Weights of a small transformer language model.
Size: 13 layers, width 128, 4 heads of 32 (1 for keys and values).
Architecture: rotary positions, no biases in attention or MLP, untied embeddings.
Each number is 128 + 32 x the weight over its row's rms, rounded and kept within 0 to 255. Layers, rows and columns count from 0. Numbers have three digits each. The size before them is the row's rms in percent of the matrix's.

# layer 4 attention output (transposed), 128x128, rms 0.232, rows 16-25,48-57,80-89,111-121, columns 0-127
116:126159113109172114158120158158110123161111099045164138071169142159069120121089068066126090082124113127098149141109111199150064095155161120099081135123118180161095104102100149110128193126174105136187101128152156117069148132145072076135197107116119154137133089132084089183119128100101137153114119079137128093127168140101149132143085094166077139140133091102126151081105089084087113105156
105:093121138161081161124130128105113118133102099137121137113149178150149106086191098108110103145138071148166191158166092137129154150167167147120095170144103115096088155138170087108153170158186110120100148121137198084188152150128128143139129110123118152176154130041148098117118157206126159098133138140084131166098142105157128193164116113120117105141159223142091168134165174142150207142175
095:139126146126124105071156142125097106072101089151195124090160092089112147154075037086188097168129175120141161126092112091170158114140125159113116176098177131073149124127133138097099103046108130124131072105120159091146133176098146132128159127123115094170193153142149162157084130163158176050111141183066128125071114095139121087185121115103122132129150122131084149157133104146152110134093
099:124181181154109133127102101137128131162064074142105068104070109144123113176154136146141139118182147120122109122060114119109099108104159135143076153109125062138101193123238084091107147146141167157148122042111175146091107129121171100115096178096137189114164172115139122085133102124137126152122132097130195097137148150129098084138135105094105090112107156152104091131071126156068155114120
097:138137103114200156125092162129187151114193096120082137122120176129132134159160145130095109120155148157193146109161132145129119124183147131169124105159105104152150125144086127098128095080171104095080194185125096099154130148172130113104118104156109130146090129137117189242120123099112171219139158093115108107167105127150130161116139130114110149111103059053151124142108102181123150123060
109:154158148136151167116120137129169178101110124118085076157181141152164102094124118109105158111119079139188101112155115101125136151211141132105101138060130131123169189083163139165130139102116125169173129162169108092066137095120134064126124130109125155093067144139140115068139167158104056123057142135168166058083141080143124134102102158124152115123154126199105147071142089134071107153102
106:118154165147136122153102130165106114103103065080144089094112049097135129089144100108195099164184066159160148124124093156100151119121064124160129159099139160132103146100172169139123177109111179142183084126082125157171104103092151174121115110112121110120117090168156165101111155140143131099145150133122138136110230098161189141139197191084104102178129114142095178120098105144103132139173
103:149142130141114163193106160154095093139175130127157130151153172164083119216122152155140108133146088154128121121122141119051104090111083136100185128092146134127123105153146184160098118135114113136116113180181169087111102164140134129116153100093125135112178102064093085195097105144188132139136137109147123157188082102101134094117146091143094164136151168109171074161083156160178131206064
093:142159094094135143090107113080138155092166167117102112090141125159104109111105101103136146115101105099113155038129128106142154126162136128152112137119141144141171135150181171155108149064151131136131143126180161089178193088084115085115143087101134176121152073122173082064187123076086095089090055118157081175137136152172091085102058129113109106138158122163062123090113089156139113106140
097:092108088101114165159152197134111121121112156114165160125165169092082087130123150227176147128126146103131121161116115086177142139155171148119105104162142157156173186102073149107079140147104118097194105162123189120130146123109068210128122135135124127149131108144085142112145152139049120049162131128119123072145078185182155116140111136135102135135112142152116159071163143161113186144130
090:165099163107138112086078165117131181124134137137110137152106114045086122108140107120101168086121160152131156164141189074118151122140147096148121087159121125106190137099152094172168081079115146078127114123120126151128129185051103125158099104118133138051081149154146165125110141114164108157144114174067128204131051106147123118147131133062165117160185152073127127127109134177099085087101
097:115155151092130121139144143166116138138064144050130152137115135141118122117112152132116169104160182122081095156090146112111072159108125126104102055118213090152131136098158101070101123065124135129149100138115108141044140109188149143130100174148186098143124152136122138160135159112138095172130133124133093103145069119123123093158077132159094144127110080161235134097096082118156129036138
092:103135155126175181155139079158114132164122189124114187149112129191165100123139127077127144083168073130171098128164176092114148180150152072155150126154126128103026137137160142167154154194115151160133099116150155127122163088111169124088093115135147127090130116168141140047124184106123110149163169103148177122155149089128119110079138080128207159093088145096124097123092136113125155113080
098:108094087110145189093140183168147111152073184084137161130149134175126131171119115149093113091058140144154099136129067108120161146156140204130138116144085187172123114145130111169112143149144156128118146125081099135069123062106120159205127119155060113144043159083149135152112185094081166132132148137200116114129121111092134112121115073168120158163125159129133131167147126143126108174077
092:081165154141095146164044075127103110156064162076148080147108070126143138169124214139122195089120101136158040136139138105138104156163068119111081148104150089161134166102183095150110123105136172157124092146155115134105138140120150061148115185134158119110088162135123102097101147105119138089176098131147152167143078148146095105112112182145155121158151162122149126098088070101162118115149
102:138162126091089108139165075165111084099139152108109134070145106168100157149108137106105109112124104129111104188103138102079148188058142105144138160147145136040148103114103091107118106103129086113140129172163105179144110112134177114104128107166190122134136090117160131110101098113085214138102111132061140157176190123174111135114132188136107175140090119136187091162096084115073143058141
096:160128179074155125137116132062182129107137156091140149171135144097098132146100131120118189171124147110110111147124143044153097111094122198176115066137163131120142089171200045107139114071114069146169172143101143164125088119179135107176181169104116113125138150138154153136107135140155142110077161174158142116106105158159100120147074181163146101093079124113172116132119154064153111111128
100:140116095122155130101095181106164122156144188138181147127132153114046146132111104153139132116167142110100131139105131158197065136094137208131144147152127150182181143123082138084138098163052151151105192076142118175124093116077171100154120123146153101146106145181145142120142173127182099125070110115112094124138144147185144161107165161188170156129115103066083173152156091117144139166101
097:120148159218147132147112115163098171157138139118063095081188149139093105122128178162096144149146148139072111130135162143104101182089093175138041112091111120131125169180146076074169134125153142140077125069085140183134128080165162120081108147113067130143110130161098135162105096123181123196109115088111138127103092120138165123152130147115107118043152139114119142116071148137162151153160
091:153084114120154114125116124162146118138151116089060101105095102135105188162146069134088150099133097163112164174158092173142180135101140146095111131102185154124163133162123114117126200138167082115146095103105092147137119138159162138112094178097108137071156196109107165150182096072165115168082099119190148124157159123125121202188135137134152093133087050160182126151096144124139079157160
100:146137118142110172165146155099169085124131130147127113181079163155162095151162164201128169152152100192117096114055034140105132103158079120148165163143116119151074135201102080135113090203105093102100135149148116132183129106115172176095098116152089120157125149093148151112110082174150094046098148124129112129129111161169104113106178148104147122101110157159142099120153131105135187147155
081:122098108126186128138100129173114100084133190211146057113090111120125136104104168156197131145117131124049115090159137198085155086122108106157082130133083094116147083153101108161142107136168147107129133097125093151087141106126140141080080112174128143126153149124105079073093107106064104161072153110186141132135075145059097166113141114162179123154115089144077115121111126099109088133091
080:122129103096084141160156105110168189114140109051101123096061148091159092149109142105094137084067089101152141147112117219172074145156092139151140160143111120102098128083162126125120100106170116115173174135143066125116123169212069086151113141081106172137054139130124148104157112140112154154080109130171153079147138196089147122138113173121104109164099150135133098090133132100095108091136
076:170148166131163082159118178136118162082136140120151144083141151086148148129127113168132135102129051127116180130092104105133086099186090077098101099053086131104155116103055179152115128109077119108129144075145096105155134166159098129141137139115102115109104135183124193117126108109090113109087090126057056174134131151101157174175179175117107164100128105076155121129131182084097142082116
086:111142136156155088137177106093108114137104116118135075084108179093134194142124148162151149115130135105081152086086123076102151094112132143121098188180108177122131183074109157161126128102075177178149151108078169174086164115167143130169111183098092132152133086109094154072138140163146107111087106221139117159111148104097168075095085147097168126150159139073136131082125109122091153092095
092:106099116167107120129121147074144095143094153125130167088090147110136153117140167097158066141082144180120170114121095089192117131155072168148170095171081114225122083157128125116139162150115127051117120129068177117160089201137100185152110142107140106102140158104142181172125132152133094076223139125134137121127121123123131105133155081142150137113115192137144126135087121172200120118137
084:127122132128087107124180138145084145192184138170173151181108154161164126088111119189168132070082138109122103097122113154122130092143148090158171196160117132159098110142196115077131172125131106138047157099132108108150130083158069199096097167145101118155063093138139120119135096167059094144113154109096141131116085151120104149163143075120172113153135155118175113148098055142120146093134
089:088108151130177121133130080109067177077099120136109090139111118097158151098115122102117114122096130140167167098149116165146184123136114098129061200140085121065103164109142112143136155082216173116108097108088157124117159118129113147143153068161081172121124155099141086080193098108068115088121150111102164076118101167181123163094103163121099115113106089190162125169091107136114130097186
103:106126132089105114167169129057160030069129112121175154107087117159134079132106116091130095148126113074164137168108129126141151131143099147087153157132114155131155155116100111131111150139104090123134189183199109058105073156141172165105067095128101064137146178093096138174177131159092169133170183113137124107174116161124121142115148093126203164134125128080134113105142118129152149149065
096:130149148138143144107141099081160104151113131129173187170063182136154114106155185068147139082097173109135100126158138089139120167133142133167151117115100139159080062115145104168200137167135135179071108145112102181141129078201161090125094124115128180112123069116170139132068086134110126173151108111129038111153169140159113103101128081094145159180122154095131129133070121121132178112119
123:113156134128095077121138078130129138165127176063029153086145110111099071108139150087125155118126142087178186134107117124139132137157132120107106107168200124165100145152186116077117131131228101130122166130100125131120125091154100134109105109104148161089169135081163104043155113038105145103145107072126117136118091152143130149132136153103121099114138093078164103109074186120110104133164
105:161062122125136112087154080127088161120122107166145142109095084179133125132138146115134120178111152107140095153182197105110198146085095201096140151096136162116129107132129170133114133128086175154105115110125195142095135103151144147150082138079160102125141139209106102109176168150125096198104134087184143112141173072137111140150115139166131069107112112170163109114168180116209146174112
108:152133168146119138136116120048153150206159126120117144115141096148151117135163123103087099072109131095177122094083108083136152129063081094144180152094110196124160150105075145185161136154020148123160151160164103119121116107111111089150149165122141094093083177153120189160136139125166132143169129152116113125132198129110086095145129109097078121052133123145177087100131159125120116165162
102:138157119106147108128101098103090131107127058152093130146197182100113126135160176192139128145164158170121142147162085157113127107050115095115110097119120121105149125116094099128096150121058096167114160120136182171097106123099103144147170156134081107163185046099126058121164094106101093128125131099070061118150139117125120206132148114137107162120169141079198205130122136130147134133151
119:104169129114135078140109131151122060102185118161149097191100124136144098116130166136183142189168134143113180112181135159125163166088085119072153153127182131135113066133120162105144158145164087164101130216148128108193173163141113139061097142102132114116178100145072099181169143153178125110142107115176124152093167118135159173117108102101097056128147168114117158099103113148118082108130
109:106094119101093125135140151156131147078144054133117177114132115139100073085127068127141074135087100096125142123134159154153067155115112164155145101112138044108126075182173137093121162148158105083157110073188110114152131148131095181119104102128141161165123173131182135186184132137093090095131125165135096117135130196102075109151209075116132146120139165154060150121145138126120097162170
112:107137135078160146135159154100081146178156125134138095191136112094090122137153106156126122120153168060096183127121167129168140089110134118105122104034131135079125105113088150147089132154109118217070167096140106135107203090153108158084146119137173118159214145108131156171141173087125137146119140139148076175079074168100112111151137104119069120132154099126093115102173171161092135152116
127:144128081175150098134130140144130123126065165166090149133146136111141113155137178120095092123121170109138144181056123141073124177175166184062105094117126124144156152117042183164134088150154167101104127157154137104101149184125122110155113051128144152152147173100131081125143150092104169164132092120095052146125087126107128080090115126155103168171118150144060113146182189145151137144164
109:195046107139090065062118133096128124170126106127102076129129115094168094113150166083177133169120133103135082147116140106145168094158109116146136079142132123179109139087148164128141157110104123141101110143129109165111105118133077132075101160153140107140127100196161100127117111160168106092109049156109091155090090127075130141124134068078137165094151098056043116098160104114086118090166
103:141114114130140118149060181181146160106148131128135150154118085132131159197126090135126111179184104131130092146162110105106112095099135103187161133160195088069069105078130105188160095115079140135137096116081113224126114151090073098125148107139142088149120160170128095108065109095128142100114111127079189134118098142064117126150168079141098102141107141133109100156165167102058138123116
111:078136091117180074117150114111087142102149111150139090160162068166132171142097086151121166195108118105162122111101186145144117107166092151195133148121098108129143076154160145060069095116135135084103138089122126105096115139080101104131103092144117141156143158077108116159158146152199131136119143087143186190099139059115156077075103157111168132065160148086116063167127105108122116156119
# layer 4 attention value, 32x128, rms 0.205, rows 16-25, columns 0-127
107:096118163144126149130130136208074117123077127121114175159098184050176154165136111108100084112147139164130132128176143112143173185201120167110112099119076111071131139085178172118157147078143182162114118142174075145105095145146109137140115108134150085082142055111090133118072109129133142150157087125125175103095125148104077183121113131186152110126135115127156140121155130155100137094039
101:158159114148116182073168135122147062182164070121104117140135135154037131116163128114129121151186139127142066122197142127076109141145114145143103079123176079165095137084098147121148116148122116100219139141127140121107117109093055135118153183119173113101062064164103155151072093151158138144135150090150117151153132154114124089069171131092154113133136171085161125162160120140089146140154
092:125097094148089115152163163097121120133134145129168151137171144185080181119121183117153133161113166146119122109100166058101166144077147114161081103124172086139139142179126109115132114149089181131110120169112126161143143108097139073161091114193103045079156107164115131107122164098096180131135087106113103133122173110168116150167101123209108145063150074166100071086143104142123109195162
094:155089125165128124136064107093090096096156163120120082094164143133098129126054141083130093154165150107133121156095163112123163046149121128107085158150148133116152149157101146135160113165110088125123114200184129150139098117179092143098106107101137057123149123102078092042127076097140106156119129120126211100124085125153086161164100102111177152184142128162135190168117113106156088128176
095:163104137105154158112173131142118151138157114164137178095157091151142093109126114119179082182133158085142068164115084120128140232120114163131195097115131110114114071124173144118108153136146148076146061117094120076099119123173127100164219115150152141170173154180116117113141129081127140108167104057163155126124140096098105093106159074117151097124080108118149175128130154064106124117181
104:154099179135081177129118100185105145135152095174149182114136171155110079160106146118155141129077096172093145177116158208067146137141157092066126151147158056093119204120102139149119100135120175143168161098120117147111108136135071098122146127123140203174115121169101148106120071124153157127146134134078111172138076150161153155136153139152081128126160126105063116150127049099151116138098
101:175124161145107167120122061105144105130174197139097121074057175107128125181132137115205127054148145165153090114183094090125119111186167086079149108112140131123165140144142111127088119122112148147211103102139120135120093187129095084134074094100123091157128127163160203127115115143151096161148082134085096139145129118105135140090118143068115105072142097105141086178161140141104097140163
092:121152143099074102076144090183159102121149066123099143169086163144097182163153143128151115161128105147099108176163108126114086122136131098176090105150128181172110089178111143089153137146094073120134122166096094185113049183154119184171092103139163124148096127104153133101194151086121075176148172142111102081116119126078137104148144121133127134132116071109068198099098121139073142115106
095:136033140134130147117102110126121167172123088149108156146133163138172159121140150142129170141157145186131080125194191165137141111133158111154100102153195142103104092101114135138110154133107136074137066044118118164088128056127118142143163193153132114151113164143121110148103091053162134113107088151063140139076196125132165144194092150126093137138191153156146115099074148133148111126120
102:185089095146079166119141171141119157138164148116210156166124102103122137132122138104138074133155068119156114152111074144124175096104124138094139132077107155144153148106141135153164126056128156182083108115116120124070090131086136158125176151110072132120114175186132066091104172162138102032114165152080121102139078178114114192156152171120097122105116135100111145116170121184093112092117